Weights of a small GPT-style language model, trained from scratch on English Wikipedia.
Architecture: RMSNorm before each block, rotary positions, no biases in attention or MLP, untied embeddings.
Training: a variant of SOAP for these matrices, 123M tokens, 3739 steps.
Each number is 500 + 25 x the weight over its row's rms, rounded and kept within 0 to 999. Layers, rows and columns count from 0. Numbers have three digits each. The size before them is the row's rms in percent of the matrix's.

# layer 4 MLP down (transposed), 384x96, rms 0.186, rows 52-100, columns 0-95
096:481472475485491524491491516475481531508516511520511519479530533490525483489505513528513498508491534539467524509480541553501492492528519536504508520550540494483468518528488491463484530493519486444471501490504502522517470510509550492505478474505531513475438517479539566565514500484500511501
107:475457486539481514441494485493506544497513483546521471516517495491514473491561511456501497502485479498429473502521449469533493461509502494505474481480480497527505466513509507501510462501508511459445510517489516520481517480475531473524504489462511492505464495459493498521514541490505526536
093:499489519481494491513519485489490492539478506487524466463541526540470488434486518482517501486480471504492460503501534507470494548516508516486530530496538508485507475482450513483500491496473477528478508508480516495525507479493528550438482453540543517500536508439522510535478481511494511506
101:530491534518484490517537511492489504546426497509492494454487490488506508519505472542484527478483549479500496479535476556489478513509550488478471495531519548506491482487521485513489474510498501533528525561498490531496562512523482504499507480493490508496519498535510514556511512542487531509
088:522477477467467496548490502511487495502531539489504535469549504483433522507491493522453485516515526523454476504522492547495537493496492505488528511517496512506468511485487507526492509529515495471452538488491492465500529473499522510512492478466535548519469504478522536519482486448473519456
093:515546479491491522471511523528462505511491506440507501513487523519498443533527461547469517483469482504485496500499489498442494490482527528505521510498498484464503470512477468521507467508506522481457455488496560522497501467459492470528508491451499519544500526491511499545484525488457498499
095:534478487505486496548486501501488509507501501437494564488516499498461482500474481497458501492491536484522454495494453487487478512519466530507504535497539515496505523511508512494480470501482548491489463457504502526538539535556470508517497513542477489445529468511516511537521499472483481494
110:489484517475496496550465470485555509503455482470507518485504490458513481524495470492482553480499506499513526523468514535522532470477491494468493456523522494453474548469496502513502525478507514509520482484486556498512479513513515548540493563481529491522513497514503506453472475532475489501
105:465514471482464520519525456507503534502505533528519477491532522520505533509464530483495488471479473531483495485494491490500480461492498514429489459497454468460486461480472495480481510506513522528506513533489563553503512531495506481496505516506523493490534514480507519532485453477463464529
105:532496489509508517489459537541503532518510531511522477446467512476496545484514499515537508456494451523506493521521509560529488540481483517508481538544481567512513503505498494549540477529466484496488474491522528531471519510478504475521506477528511503487482514527460492494476508492492529510
094:483507535479490504531484477519529540501500473485486507506501518534473506460493493484511499511545475523493487449501505465502494483513505501504464518478475502494510491523491469488501478521496483491496557492470556499491478497470483547527497502466415454498491529474490559524522445520504514461
096:491517484501506508473462486487461486525495477490540467534471488476512477545479494531512512508466508479494503500474500564497500513506436470455461559558517482488533504485504533502498499477508519504487512492483491511505555494533466508531472517467498458512503504490545506486535510494547524506
106:483475487545505530474476477418505494487529533541499528491539513509551515493475498481506470501498557535477494477496498530518504488513488512528487548487523475497471462512513484494497496507501552504437523528508494540462502495490499501507474537505512533520507519528490488512533528519546512500
098:475485519478513532447499467502528484527543475461536497499469540537511538476496530497476494511487456486497530517505462502493494499473447484536524482513441467522483486478471507536499454476500509498469529502514526481508514480478472490518497500465547496496494504476476504513528525527477537547
116:492538495575491481478504535480504545508471526465461502499534539501495528506520519482504505524482429519521515481537493521508521547514475478488531484500518465521487528499507489513522518500458490520483513494513476498474450527499533478525522506485535475498473433474481494515512506505507531527
111:488485527478503510519520489506506476463526507484507508460491488513467502509518509498472487468559454501524503527498488469553496488494509514461481511495518516501495476511513451516554571495498528545513509510499460487518503520491497421493457513518528512510529534496557533510527497498528506508
095:484528497474529546498494565480498526482494511480535466520486487503502470528555517530468513534509513546498502475481520496515506499464514495464494540436516503472465518484513484506480527475555542494540495508506509484523520499490523501495502514538523494475469524503489550506462502516538508462
096:476494494528492547514501480474481516496514509518479524525517488534508479503496491503531511494542504473509539502490453478563508493510490507507492494501535489518499497436467483474445490496521491460490487465496525496495476506449455476533488502518483506470506482440497511562559491538505476506
097:495542499509494464496466501529475500509484460505505521474494486477454455500467515522512552553476501514505523511540473512481515495487501500525496495516498521510537478466525499541462506512474499503526531431501519538525481534492545560531492462481516517453500500545480505513497511483497517504
093:492476533498492536509532511481526500513543509514494529545464473459473513529454544465446479497546554508481481490500477513470488500485455510495485496475518514536466540509531538489467540490520503537484527512496508509533506502495451509510469520511505496507506488510510502501513532532520515446
102:495503502537527492480516522535496520465478564459486459468535476469507524505463483493497506470492506499529500484449494520511447540526474467496511524538501443486501498537457516509524451501487497476491515517533499456483508532487513467486500509496474510519518503525480515558508494482533501485
099:521489441547476551488462502480473492520501458489516471512511545502504544505513526487519495486527493504520490482513505488517475457598483516505520496468470505480495521522493445483493504510493514503489521487522460498501527462525513488476496539506480508487504518469496487536517455491535484526
090:495500505512498476449469509529489511500513481499500537454467488474477490505475449522443473464527497492487525528492539490508541516507479486520487527486524524497516493484537479523529513503473559509502511460461433436479514514481478474528537522509510531498490516506479480500491466514524502497
103:542476498508450524491491499526477503483508520516537490539490509506539474492453490474469506464524467511486475502458478493502489456546507511529472530524474526502483478475526503504504486477545493526508539487526546490510546475520493513537521474538511453472539458491534520489495520507505523531
099:529452497488524476475457477477553520471536495485471504495532468474484487496477487515503481516504482489493506523459540470539524465484496495515507465526505493506541478472504486528520474488510454495475498538489482455507507509536487503545480525498541511551534482535474465505489455510479528480
103:494510502481526495491553504503557521511499484488495488472546511509512467505515541523523540509521489486469502527461476465498479499509492489515510502485500470527482454505468517549523505551525472498511457474475526475533433523447490535499524505499489485485475468505515466501513497478517515445
106:523495535465468534482509478501495519480549539539470504515507501501523504500504500522480513491457486516466487482517527509466528517511500444485530475519491504516484499536510496496479497501523501525515504472549471478539482496514506508495545448530504492539548463498484488553529475454537491549
087:547511472504511534501515537514455475513463488464464519483466483564486454492535453508500521494504474520501501459503521496505559514485530502502527474458515505534501464515500507512497505516501467527505494508495497465483527492508487530502455461474531496506472540540473497471481520473531516527
096:473512511483514536455507519488503494559496482491512536501455500545468494471490527491520475482470498530495510503500484510487515494457525524556523479487473512539431459503492510506515499512483484500515501476500439521526512483509534480509446472497529467491537467514468473534469493526505488510
098:511451502516462504491464481507491479469508490473490533487553516458514505525523480554506502525497491527484511509454480488492526505514493506506481546482526473500466528518504483449530496524531448479525497472493435506483489522511515522506491477498506475469524521467537553506531510462462490519
106:491535531518490510521499535519449480497493539462483497499485488484524524473484554464530467488466466434503491506492512491500509479475505517486501501528476525540540498514538515501511510481452450501474534535524518512511523480490495524545512494500483475521507499497529489480442515526473509448
092:517476519470451464471482517519533490513477520542483463515509479500495518489471445504509505492548515505543498457525491501454480502528510488468535510469464504499485472507473506481506521475487493501494463527515504551514527531466471490504413507503502526501468505498485515515507509477449521518
100:479532495515556518509498488513486481544486526455474462499497519495560525488504504546531467507501500440507508516476534513458439500519503455526520531539507486494473491475484534514491490478475458490486509543495490486493479507507498510488513487480533518487523460468460472500500465489480492534
087:531518510487474499558552538510498502539497511508501509466492454494460487524533511511481493474480510485514499510477538500465464542511474486494521510489525494516472529543498507499484511574534505504505490495458552545486491519527480487502482478477494517495520503526455517516547507510521554497
105:519504477487526544538543519514482496508527513545505467466488468492486513500518548471456506519519488506526450515550489474486504476532538489500548489507508500524524492474506489481468544505546493538480511496534498480483500500473498484540484502525519456500504474498476469500546477469534476542
098:513459502519489530499517466490506520476507540513484498537521480457543511466486499506482482468497470504477471536510508540457516466517482520487463523532519499496497442510474480490497525505497481538549499462524499535484533484483458483500504496510515458490519533528506519494495455497517447443
099:495554462535520528503476512535539501538454536529502514485515461505483526502500522464487502476473508490513538515535509484498490495474475426497534533501496521485458484479493476522525511513525494505484498538455529474525499484512516512523538490474520479528488506463522506536515472509447481516
103:534461485464511502524524495480554569526495488449494520508464517534494480516524468515494494521498521494496483549491505523500508536449480501509488483497486495445500528513491477501506472526451482491476511502549501490489528545497456521472502480533491547518500470495461517469529502500522521491
096:544493485484523486490497521507515468496447537493497478537488537515504481505517547480562463498499489517536477504460483478551493483529514519479501493539469495502496520500503507487474463538483479480516522494444486535467477516486465451473520534527520524485518534502481493530484494532475475473
102:506498455499512497489543481518569503519515492478474494460483486459468504532513446540506509459511541498492487478517475529519486522528520483519477499523525522539480482487513536473514504539507517507522482527454463494516514519503494532487506555438511484541507513483488499493518507538485511466
109:504468468518551499469495521515519530510442520511521561527549461523509447478459482525499484513529466506523495488470527489498495509460503470507492492486465454498500503480531486473513516465458520519507500462448508528519519475512542515517479474516475483482511520513505512529524511465486502497
095:490506523453538484478475471476507499458512486502544464494513476505498524516520502459521496483504533532515523474505471442521498531510485482494483487525467492524532516497470517492435515514437534514462475547486493532511487500500471494494512531528500526539472477475496527520460512544511506488
103:505499514501456505484513459471531489488474477490471480507450507465480491496574452492468496547465541486502531538513498512475484505507492518478456473532459507502534531471564480503539519513479495497507501488498508496507479509508490562496470520492519499481481510490480501492456545510488517496
094:522493502483459489501487516470524516499484498507504487503486489533532460503489499482521484498483521452514499504485497504506497464535463559448537450493523528502457509497551466493481507490519488489471480508496485495499525450467496511518471494544517491554528515520452478569464510507509527503
099:500522504521512475518490532496503450504509494493472522469503513477527567505513518457519463486483484488559488462479503428509544504509507525503472532481504480501536478530486534458503549502527483526512496525494471470484466508507510528534497454494508470520483521515494491506532524518495535465
112:470440509491514484551484507499467460452527494500497504488486525506525548493528503503512503528560502508492490517530496457486540512484502500506503568516502480508455496478486495497489498513482531491434483517432490496501474475520449475496509476542498493470498518482502492482519499463520483510
097:512483540475529508510496495510519483508462516536548510489455452531510440477499483484521497493514495522481523499505528500517467513473485499528501507492475515515499520495495468478545461481474484521455506546469486529514496461493472549490506483474506488459508488501546510482560477483437504492
101:491472493497512502493509525514485492529488551515475477524552530502523510547498487501475497496470481465526442484497486446521510478456472473494523517494495510483454524535526513492533499451464492483504496435483468513524523532501481533476519509510484543503508492524546530525518535491496484481
101:500458486475524476421494464505492471491479506502498479523527485495500483493526504500484547507492501523510491474546470482519457459486520512456484501508490518484507490500441490490526499523478558518529480481536488541540499495469470478486518461505478531520542541540513509481523503478477522495
# layer 4 MLP gate, 384x96, rms 0.205, rows 53-100, columns 0-95
104:428428505519488534514470497472484537511549486477486519475524510484494531524482514495501513515479493514490504471486516514514503507515521483499474504472434525479504491544546515513476523488499511510470494509527458520510505507498553507476511491499519483544473498450500523528505527465516444498
083:512542464483497446523505470507523522505536480523504476511512510482482520487521504494469514499541514525468485500513521485518509494434482476445472488544500473488516557475478515474533498459538507503524508512514472498486498502515545477483486507544524509489509543474530549486482498468509489449
110:532514520486541511538553504477500503500479515509535496502499532439464487478542504505478478483541459463488450433477478524480471485517489482514526503511489461492501534507485552505500463496489535508507526516509525492529497499501513522454521480488536492504515510552552486520490494483497498511
089:504489470451472501487491486456489517475472501504506499476571503509461496489512497491467547478504531498508504466527476467489534471519495486496487494515487498507476490520476479490483499480502474473470503451522479462499500444440554488487484535513527477501432482493486487487504516462467529510
092:497466528521506532523522489492516490519558522493517501532470495449530487467492519509488494545495569470486521511469509499509517475465507512518453495532520455491507502473490489482557463517485478527504513480518509490508498490484490512475478522479511512542454497454520487504469480556459491483
108:488474476533434543507482480460528522507524512530515501529490509480479510486474465505533542525484550475491531509531499484524500536472479508446535553496554487464516487490505504529482507484509482474485493530518524503508484522478459503481515530524518482459519480475498493463505528506535516485
118:505463541494480503495478516479527448449553517486504437551530497512515522478488523519505526527540530510457499504511519492502481494495453513512466483485494501492515517477528499462469508499518486510549528486502478509479471494529485454539499473502490504543501482484542524555507507495475501522
110:563483510484497519487536473499505507523495493508523539505489518545496458501521487462459508551491540463512498524482538510511505485509479524528456507502491537506531484517539498507537490506529469509503487501479502529501457502539507491533528473470469521507505489516547532450493510504489570485
101:504527538500507556529476502477532531478519479474459481514475473509510491504471498488493485473452487548501506496515502511464491509532522540493485518547505522520531538523513455510471507540473525466477487459507516486514529518509449514506516552541478536507488498522489465474516500526541491491
093:523499480473393460518449515510520495522512498474464533492522508495494517555496515470480486476521509500489490456514523518504503545552505484489527523511490497490543503490461479509484509528487486504499495497476499493495481473437513497533499529540493459519522492519514465492511468494516511494
089:502540501473508499554473537499481510506510467487537498497478495507497508496480499520542492514485514478542504530485491488443491481488471515505513594486514496524520472509523509501546512547528508522461488438488478505530511481460530510481508496481526525508493497524525520500498482554506463516
106:520505483489480505492482473461540508516539516518510486489504498452515507515477506506498467514499521490469463513467509474452499487522487460478501503499555488556473429489478488550484507488519555499483551533497528482516520529507485512471444485468500533496534473509516514494499514486497537501
099:478503513502491460487490495513535496456544495477560513513479514528505471476516522496515459520507479539526514500507497475456503480517494490499453484521488484495521495467510513509469500493540522445472516499492446453528477483521532586492523505507526534490473491502529501496527533509476515484
116:465485464508475532509497472458543498547503435502541498484490534506488496554509502481511517529482527505507524482521498504550464497517477514529551523437515517499513525509494485514512511507519487514530532488524495454440499516493516491526497538480527484536485513518500536494518490483502540511
101:506493506480546490528511498460508540502541501477498485504461473564524504492501524494468475527498522451532509471474496525496469528517464467546503493486498525561453507496533550506481514502514509513509438511503532539484502521508501531479530488540516465533489474476503505507478498493485496491
088:461499491507488497507495429506504475525463503525453495503505512548515530528527524509495478485481514527491484471483470487478545548478465482514504512503481505490534535548507525514439531478525517489492523515512509517474517489534484498453479525464524525481522477502534492503528522544517457504
090:518496542435519514550486491490486506549500510486499509478491504466493498528487480504499530532471512535498497512470548509544484508467476510493514478450522480528492528526533535521504538548491522466519494475483503494475493542543468511526512526535517484519524509459541495508500510514469469526
095:520533509549521515489512479558531503474540547508511512492497505529482493492487494504463500466516509526480477496478506487522548522488476506519512524471467483472535455551481473483509529493566527524545519517556497478492490476483495483523532531473513444491498520517506474527486502504502489494
091:478454521516456490499548530515501507498512493524494532506496491527509499468552489425506505484485497474478508475490499447521495484484493522506524497514496531508498530497481511543494503450449501531477492530493506499513480495473526495497469486523500465500560465459532439498493477509540476482
103:484486504502521525482497498443470531499541498487496496542453539507479500488509525479488508510542493485514562522506517539495521509537505524522494443504513526519518541502511530491457525497523516524520541508441520501498480489528465502488542530503556475505487522496500535479518509553501498494
103:521539499493500532538529486473489501496510528522478482490545509500484484485480501528486491547506526492479523473526469484499503509529509490500491467508534512506517532513462521485494499565508530486507545477475453498488463556510458515513538492492483517567460487487530525448505529523502509464
089:503492512454496512472462510477538477511529537481516503526453508464493507532509469490461463477473472515454519526499450511479507432504547519535532534530519480496492512483476494517511527533495485492447523512506500486503493496541490518476512523529473529492483523549499499518480528509470518480
097:472436509501527478489478478525525463491534569504514479484496517519469504516530484478514482561529509509517507533508510500539506477481486522469502495483493493521562496465511542479506476458553516491493487523503467519469478504506517484468474512481499505521539550483493506452496511513515493530
099:500515500506490516525486507508470462462469464502523494468488497478480516526521510441493553498524506482516447484492506504520548509499480480532542522489527486488440504484505498510476512476579505495467531477478498488476514474485505561475497492488476492509480527497469526518507455497543475483
104:516503517510525484527461485503462509507548447500473523513544519525465494455428491506495544491527489513541470462487493537506501493509525470459520517549536465491520510501499501516527503488480504456462487507536534500492489485513500516513486447522512497535513502495518535516500518535528512498
106:487493461501496481492524495466500511502487519509502493478507528522482495596483472520474473510504513511518510516505510491515509529474534472509505502463503457508547506522494457499497467504468467477493501511394528514559510516509487477508497498521504495531506481517480488452504492534496526505
086:493516476504504516503540495501540499526507460485532507495532518460516504524495555480518461554503493520526497499514530507499506498490481481484518490541481507484477513529553463478565484502511465504534486454538470481528502549529492493507534513478433493540512506503519486536526498498500493473
093:498485510498532518476489496529499493503496526533476493525513505556499478488471462513463555529536514506526513476488505442477557503491514506530488529502522494482495530577506509495517493427522496511484478513529502517514464512531486522518514491478504496461489470517475478478476530475482454508
100:497510507477527476552497488473514489516500531504487490485458463495511539524489540485507475528467555482494471478469515512474487508512478546530504481503454518499506565512461536520489479520518556513484499491525463509464508556495524490489486560496463507480534493515513508498497516531482482494
104:506480492495455509490494515508530471476490518481489511528506520543506500482497482538476495477524490531485460483535518478553510536527480501505544500475488494466531508462526502535495490506524474526453446504505511499483483482473521461457491516545504471515475498506495458534503503420463490493
087:537536569504471494472529483495525501488501501484464506487485517455506525467467494497518498528502493497498522472479507514500500477507480483466515572511469505499525538511506493488460432541487486493477505466536520476482488561477512496486471500483514504524524492461542492468501486503447496505
092:519526533466477504483532536490537508503504472531493502510503512516460509528480476512479508512475479514492487504517509539520545507504497476482516525469495538511525498530542497502516501549483551478523509432497476500505486483503512448505495491496477482421491530521533457481451501514524494458
092:512531530473463488475464503490477519506516510491514491529508527546470515464471526486517496483507519494541531492499476466515546474499484492481523537521501507525496513474483480472460463513492486454505493486474554482491512516551481564531509546495494493460474472552467520501467497485482489505
104:464496487525525514503558476522461505524537508508468487508469525496515495546535480468534466509525459495502474504550472524514496491483524515456515547495507513536510486493485503526502524469523538535494541485476483493504494488491523498487538507529476501536464461548490493516531505447525521509
097:486506527513474470562508482540487523497522532498496492484533504522486474503501497530548510519493503462498496494528479513476456502470467496567522505478527513485532497469532517534532496484473496512504490520497501532497494482478517524460476443545515528486521535547521498480502489455500477448
098:522491503488543519530475446493498475484505496492521513513522520475475482497528487519541505507499512513485516498534479496465496510453497485411536525540508488464499486479546504492473487505522537493459486509510545480465511519541470511470466523520497510524485532470513484477511488517555483472
101:480444513530470516478520496525495490486491487483506521487520528516467485527488507504464535504489515507467498495520444533473543521526515484508487485500503490445518479500513433510490520492523569491514501491527471484517487471521470499495501480456480519485529514468524504500434498513503481436
098:522525451506501488511466564509481525477470534443538508476483552524489492541510511486462501541528497520527549495478497559492465478502476492521510528473482485491494492522497487531523493480515517494549486491478519515500519493520508486506507495544539529524515492453524479519529498535514506509
103:473468496483477438470485505524480497509506461499503541455495515558488474518463469501486500481505483467486507509525497478509489488493540486503507492519505463517516517449497519546467490477526484483472518546478517480551497512501522531527479530500463523503445530478511541504459471530511482489
102:470521484466524510524474486451470491516437484488474477478489473506503508549504501509490494508492488544498463489525481525536519511483451515472478505460478499518485526549505464548509492484508507497464530484483474513521566501485511495468457504477486511506518502483503483510535536527510465551
095:496525489520490495506536568536535490505529480521511497516501508556478498513487471517497502503472490479504529505462490502520519474463545521507479494485514496515492438504499534501464518509450481490473482497461489462520553440491477548544476517510490455522502500503511498484512461506535521499
100:487502495477505477553518467518483492504526547500505485496484529492489493518533502491485483463492530434478498496494495507493514561528505491504511546503520511495497454480554528520491519477502480448455475508514517491476522466499470519520514547511544484508494465459506550518463495516518468467
103:491453475507488521492502504498498520519549507454457478425529509500485499489477476502539531512503518538513506535517507455483524512501484511545478481472513486461537497547464491495535443487498519529504535460509542517487484495509487504487481518490492503475496496505540509492470472481476476451
111:556510496463475508477535514487506492504516494533499503505524530460530475499540479580479538527490483539502466547508510505494479487530517483506465513504481508494452488517508512499513473500480461537472468530511487490532496514466476492491506515481460462500531481518503452494502492491465472446
123:497499528477504483516559496486502481507504485485540532507485490459522532519460510454531514525437510499500476497492521492492478480482529457483490522513508498527461458500498489506457544530474472465464506479501520513533441539525475546496498529500497462468531496533509511488487508460503492488
106:501466528508496513495524500500500453515487522516526471541444499475493481495486485513506544482503549510480522520540558497506478475482479535495497513492493483492542532454477462510496514488507501483490572557485471534502504521490494501504507462460520495448534496475534498529518492517471482503
113:520533458503512512509507547536494529499506545527486503486530497511541522522524460491451512519457502482500496474525478511478515511492505451540461535500481480471430474535502531464492515525479481516490511461490473506490521475478502526552505498505479490524496473557517507517502519512492472477
102:498486541479484492484466476503525519466504501523489494491509533485543481506480512441504428511501523493488490528493515518515529486519472544500532494465544503475493515491519516488465521489486460518471513482468513514511469501528489503470505518489485464481460529430544511531458516523534532507
# layer 4 MLP up, 384x96, rms 0.2, rows 53-100, columns 0-95
105:487527510497452498492528558513490511529477480470464502482491480501494513525479525461488517509443510499485511448485498490485484471523487482488478491561485473510523527474486531506502458513508499515498480507496480488572485493522474456489496501513529508527488528514447520468556452528507503515
095:518512492511493505498556556513508473450526504462486498492516467525517484489476521522517484524487499508491551536480458467502485491458529514474502455540508490465484496526428495473492496517493477508471480513484490516516540506522459491478473517512494525500508484497469450471453490536486529508
111:466477500497506530511516496508540467436519484575511509538482472527454470482470478545464530512512474497527544492513499472501495501487518513547497497460519490513538524475500489527512535499499476482519517507524511492464456484517534538522492469480492498474529525494507506489551486490512501482
092:512501517546493524522534488460507489529487452484540497504459476537531495486488500510552462466515465496497507469493481535492458483523503505505509515497499522519535532502528521530523465486472517523541501528512503506494503545572462509490536479522498511561487542496485526483503519518481501493
099:486490485470505505445528500512495497493488535502472508470481516477503496505518510528462501498482465487524514482574498465474515475512523550502509488514536489527479504473469528541497490465500536536508488453474481534490489529505527494567501501504523523496529505525557494495449528490518489461
106:482536496559489476541495514523413505497504507507540492493474472531507491534508535484498508489555459497503489477511501523463493502490518481556509505485488500477516508488495495492486522496477542457510512539475449498468494489469505503464492469473520482484494498524508481493495545440508529509
118:477486479491530524508511530488483510543452481513487542512475479498460520486514470510506490524511481507524485459470501535517527542495504493466500514544494497534507511534490466492507479514530569451535509499461488466481544512496500490500495557509487520493515493484466531489467470530462542485
107:489501500506508479503512552507468494492505459495499500494467511497503548485469525484499507483487545486461468459466459489516521454476474515471489506479479511541526427507484493506461499488485477474475509513543493489455545540452554469510499492484522518518494466511499498478519519463514486512
100:489538477462512506511516573484520511524497507441472507485488431486456509511521496491529461493476525540481483505501497496525479528519522511534490542517478470484516513493497526488509516516506484512502451471507497522492514525502526460526479498508502557523504455504537482558474494514495514476
094:483467477532524468522494486474475515491497498506491482483502486481520458486506471526531486501487452494499530512520525479489547441462533456561450491487471537476500529535527519485502514519499537546496504466530504498517514512518499484505502490492524500518467447509463510551504517515503518464
094:530471514510501515530519499495490499497483499482535545512477491499498521445506438452509491496478492507522472472467486453494489461515494482508481487473508490530487456464476466491496448524536495457503486463512510515505503449489485523491520503489500508437500510517540479521463482546471503539
113:495492521491485491452508530531516485525460521455517510493470467463493526506528504462496501491517478480502500507505498479530536488492526504501501452452456494494518531511543497532498512484513520523541547485448491510512469525432497577473501483476529487499517499482525488492481483492465487489
092:501564511522488493478523476491534491516485520486505529505497477455507476443546518488541488486499495543535500471536495502542492505547492560493468506520479517534488522485534490531450547490543524485497525493548457520496483492493524499518503484491505489499531524496490484539492517510490508467
112:478501508462549523495473463496514526478503467486517511482504445497462478472520482472550516489526486506438531507495503492520441490507478482513510467485497487539503509484462532493516463476524562473524517510519492533508516483527506519493488511491511487537512567475495516498532480523519502531
111:510463493555507497499473531516528478477495505548502498529463512556527469472505528495476479492453568533499493505472506531524422540514493490485535522496472491461523508503494492477457449500530521518504506518514497523493484509488493487496454475516513514514469497491491506524481511481526501475
089:499472528516545492454521546471482508495496507508533527479467526525515520535553465507502519466513510510495481537513499533530491484518554526478516507452506517486498503457526494526518511501538527520529501497484546504490528525506459493522482534527528468470516499525493541516477528468459506473
091:483490437508527500507505470516478490521503515504504524524440448509524507495496523534493465533462504480489490509519542472502459480500476496496523508537483524522485493521460498529539541481510482475510512507515534487518499524495470438536485493530497492540522468560518510466491487468461488516
101:491475471476491460514432500501480501499507512494539526513504476489491467546484534483503510531454512513481510514506522514507499517490515483511529450503524501515535533490505496510504573517517486468481545564481485514505459490492488496504500499522441466538490458484458485501536513481471485509
091:471511545496521491517488487465490478537488520511528470564481499478526489516495524581501496481497491548513496502541500490472510488527505532477486538490512485472474502507573499496492500510523499449514534490542501498495550484506475481503493512482511536496476492526472540490528545488478510518
095:506492512522487474456528441454492495483529502519515504501470512471516499497508511492495537489505492491505543523563492544553526480474511454512497442502514507522468521482514496434483538477522470510505489510528493540481475507486472486481511542542536529523523514494495494495504526492482496531
103:508460497469497495542531516517511436521486487511482469509496490533474503503492515513496497508537496524498526486493514472492513507466485520526457471537498482490517466531523485489551452548531524489515539491452504440500460537496499500512552478483491505533499500499515509481486494525505557461
095:508504491449512515488468487484578508504505530518524503489501509484523468492493489517493435514459518513450485548503476506490476469483527510553528474483504466465523489528505501528509501513485460506482496466500514490505499549497479506487544532515472506500533528574519482495496526497500505473
096:531515517495504453536523431466494522490474495491514504508530501456516462511522483467529457515466485517489473478506524482482489532526497554490551532495485483484467458565478523477456506510506511519471526500488487482496528525486523512497498509503499544484473485487502454530491524506530511499
101:485490497480530519506511521492474501516454494509502496497532480534521515434569514534459492528483500544536489481530520499504487495500520484487533542445451514499501477513546483529517493506508498464535507499531475496489533515467499521498520477521483486466469505513535487508543484527494465458
105:478461477476519519456579484507525454496495541498530471515473504511533504563502503520502471486485463452497508525526493510461535500483519508509470475487513526513480528476515494517507529503474510467513532478473462461510467523492503520495462511488470548488538515485515471486512515509497501473
107:541501504500472515506454510501504528475481506499502455476510502493513496496524461479503535495492549496444526485504499478536495545513503509535489485483545500506509545494543469534500458492482496493478500497435570468518486509489545515494493515490535491547528500516460521466526528502521490489
089:515501516453468501488534461501485519509500473541516462493526520494546499510487539439522467543512555503494521528503503501465493499507519513478495485541502487513516534516483450517559498488495495511522468470503492572513479517467501465551491499486466503485488499498528489536490498502475475495
100:502462512485503455475485460470506505487506492465509509509493502506530503502500467520505511527513488483509495517511513438485586493513497509518478488481496512479490546481467496466512523553559514518544512490508487523490488508564553526490497526513484506500542507507507509522464503553464515501
102:508544497509505481498490489514495521482514589503520538490497514487491537505495457503484498499457460515476466508506464483534525492464502506499549464477464534498511473533544502497479507504501462520519498496480499524514516505502544539507452490522530504459501497535475496512465515527526452465
095:463539480501483533472476515539488489471536498478468468486527486523490523498510476501488484502548501500431462516518485520521519513495486473519495483515528511495485500494482499500485496490527522539484539464472520496483497490481510478496516466572497458546481496444485470479547479456471513490
086:505485487529482463536510429466506500494509496496513502508505497492529470524535508498498482453468485523475472497549494479474468503500526530489479483490505518470445510536506529497511505443474484503546478516499481499550510506531500504459486499559467529534498528511468525464493527467482499512
098:496524588484472516492529502471494483462504515528500520499477497498536493485476514506471549495485483458483505498507494489532542468512487529488498534558532489520473489499552503501521510495521518503498494516493469516471446513503490524472520481464447520490516553526489488465489535521504479479
087:505502508519532500459527494496477540495523488484550525442499486480515500526550519467519501501514450508493490533512524513499492501492474476478500496455507524503485511515496517548496552507535549537551465495514494522531503508484562504522520435515506516540482520506528507504514521525490518494
101:454491520488492464483494494502490454492496436515473491508523466486479501462499438493494501484460525524455519503526497497467517533541483445468511490475557468495460500517512521533542484517502483527531488513511516494509503491519502529512513472494512517510483513468464513504446478548495510496
085:500457532536483501511512473499504468505441507525467497555518465522497447521525477465506509501499468507500495551502503501492476525476454506487483484495502532500526473475516507518539512450553505481538520514513498519514455483522512479472437467504493519481516493535523511494507523460512477492
094:538457464501499497507470509484515530531510482509491535504517528494485472481492510539493506509460493466488481513509470511498498495481497474478477493515547446486478486432454465483469472483528474482516479525489438525541475544522529462530475517525483458506509503472480476520525490492513515493
098:540506519467480465509515489502532491481518503495529464478521504501516477467500464522512479502537554507511471540528512466523527454521530498491535461489469475472453472517459483531510457510477442477471484494497525501501499519482481507475494479540478491515464491520476521517497522517464548494
100:524464472510473494510491533513485485449528499486506534507533518527488537504483504495527512511501485495496519530415486492451499471493503560512527470483505481504509527486474490464550503487513476553461502445454523525514488508523484500483511493514495494552497506494508472502509500503441518498
106:499517484467443542444500480492535497479527534455502501518480550538507523538452517471477492503469479475496509492486465467522486537531490466504518500514510490508522501463451490504498500476547506478503491494523496557490503528523488527470520489475509497496485524491532524489474455506456502479
098:504510466531504506501524511521558503513482528531452537512515479490527489511482488505525546483462527495549528500509514478486496545482480517504460525467520450492503504488514494513485453531474458434496514484496461492492514501469490506510487499539495471497534547535452493528503503485504490537
090:544472512499495529486492487474503475457488550495519497563516489466497512469495450468533487548502477526518490485499534481502515503525523499491508499500535531493484515468466476513511471533510488491490524513447529525491461489479461530515479533514494513511464499482478538509528512437504545481
099:497513510465518446480447510544519504550512494517526514491500511528509515512448519494475522529477513513519523532502528449550525487521466513482511472504538499500498564503481468505482498517510502526494549520527494525505467497516499463458517460502470483526507502505493493468517517532449481509
100:500540534505503502506552519492516435475478528503480465524500475473476559497496485512446498479520503480456534489481530545519497494509537495530527487459535499490484539532489533508498505483542493501510498486532506484476529509501487460483549488483480523480529454513501524460493479515513524503
099:484538499490487480474490487537483523518457485474520474486483471473487487477540498450538517523469517511463533496541534488513516508500501473514554519491519442479527481524504488523526498515495467524500455531477505496515500520540502460506507520542445481482530475492527516491524525491527478544
124:474558521477500464524515475458517500528514498504495502504532478517538503511535529541523459475489512500504485536533533468511491470520476499495489551491519529500458504509532486486506489517479465509485502535461483511532481523486488479448460520526536449495494461477460530483507482534477513511
113:540513481484476531455514483509469491536460472521484476485530514513551544525547513522492532530504487487500476504494523483464522476502496480479517488481506479485482457474488499506446507486478497472521484482563565464516468517491510480502483527547492500542497493465502483513478486509517517465
095:516497470524533527507470507552457517529493502467483483547521493521496517535500515448482530520495466487490542520500463484500483504501492507515480506446473480487528516509487508496477484447492499537490487488470486489549519501497509468443460458495474516461492439479472465486487509496508487521
098:521508488486515501502537478478548481497532498480528567523476512524505503514523495512497495477489495485554490518494488500476445457527532475521486529505498469494528456531509492471494507514469520517529483511509470495535517537480494495480507465548496496476518467531497490488478494469467415525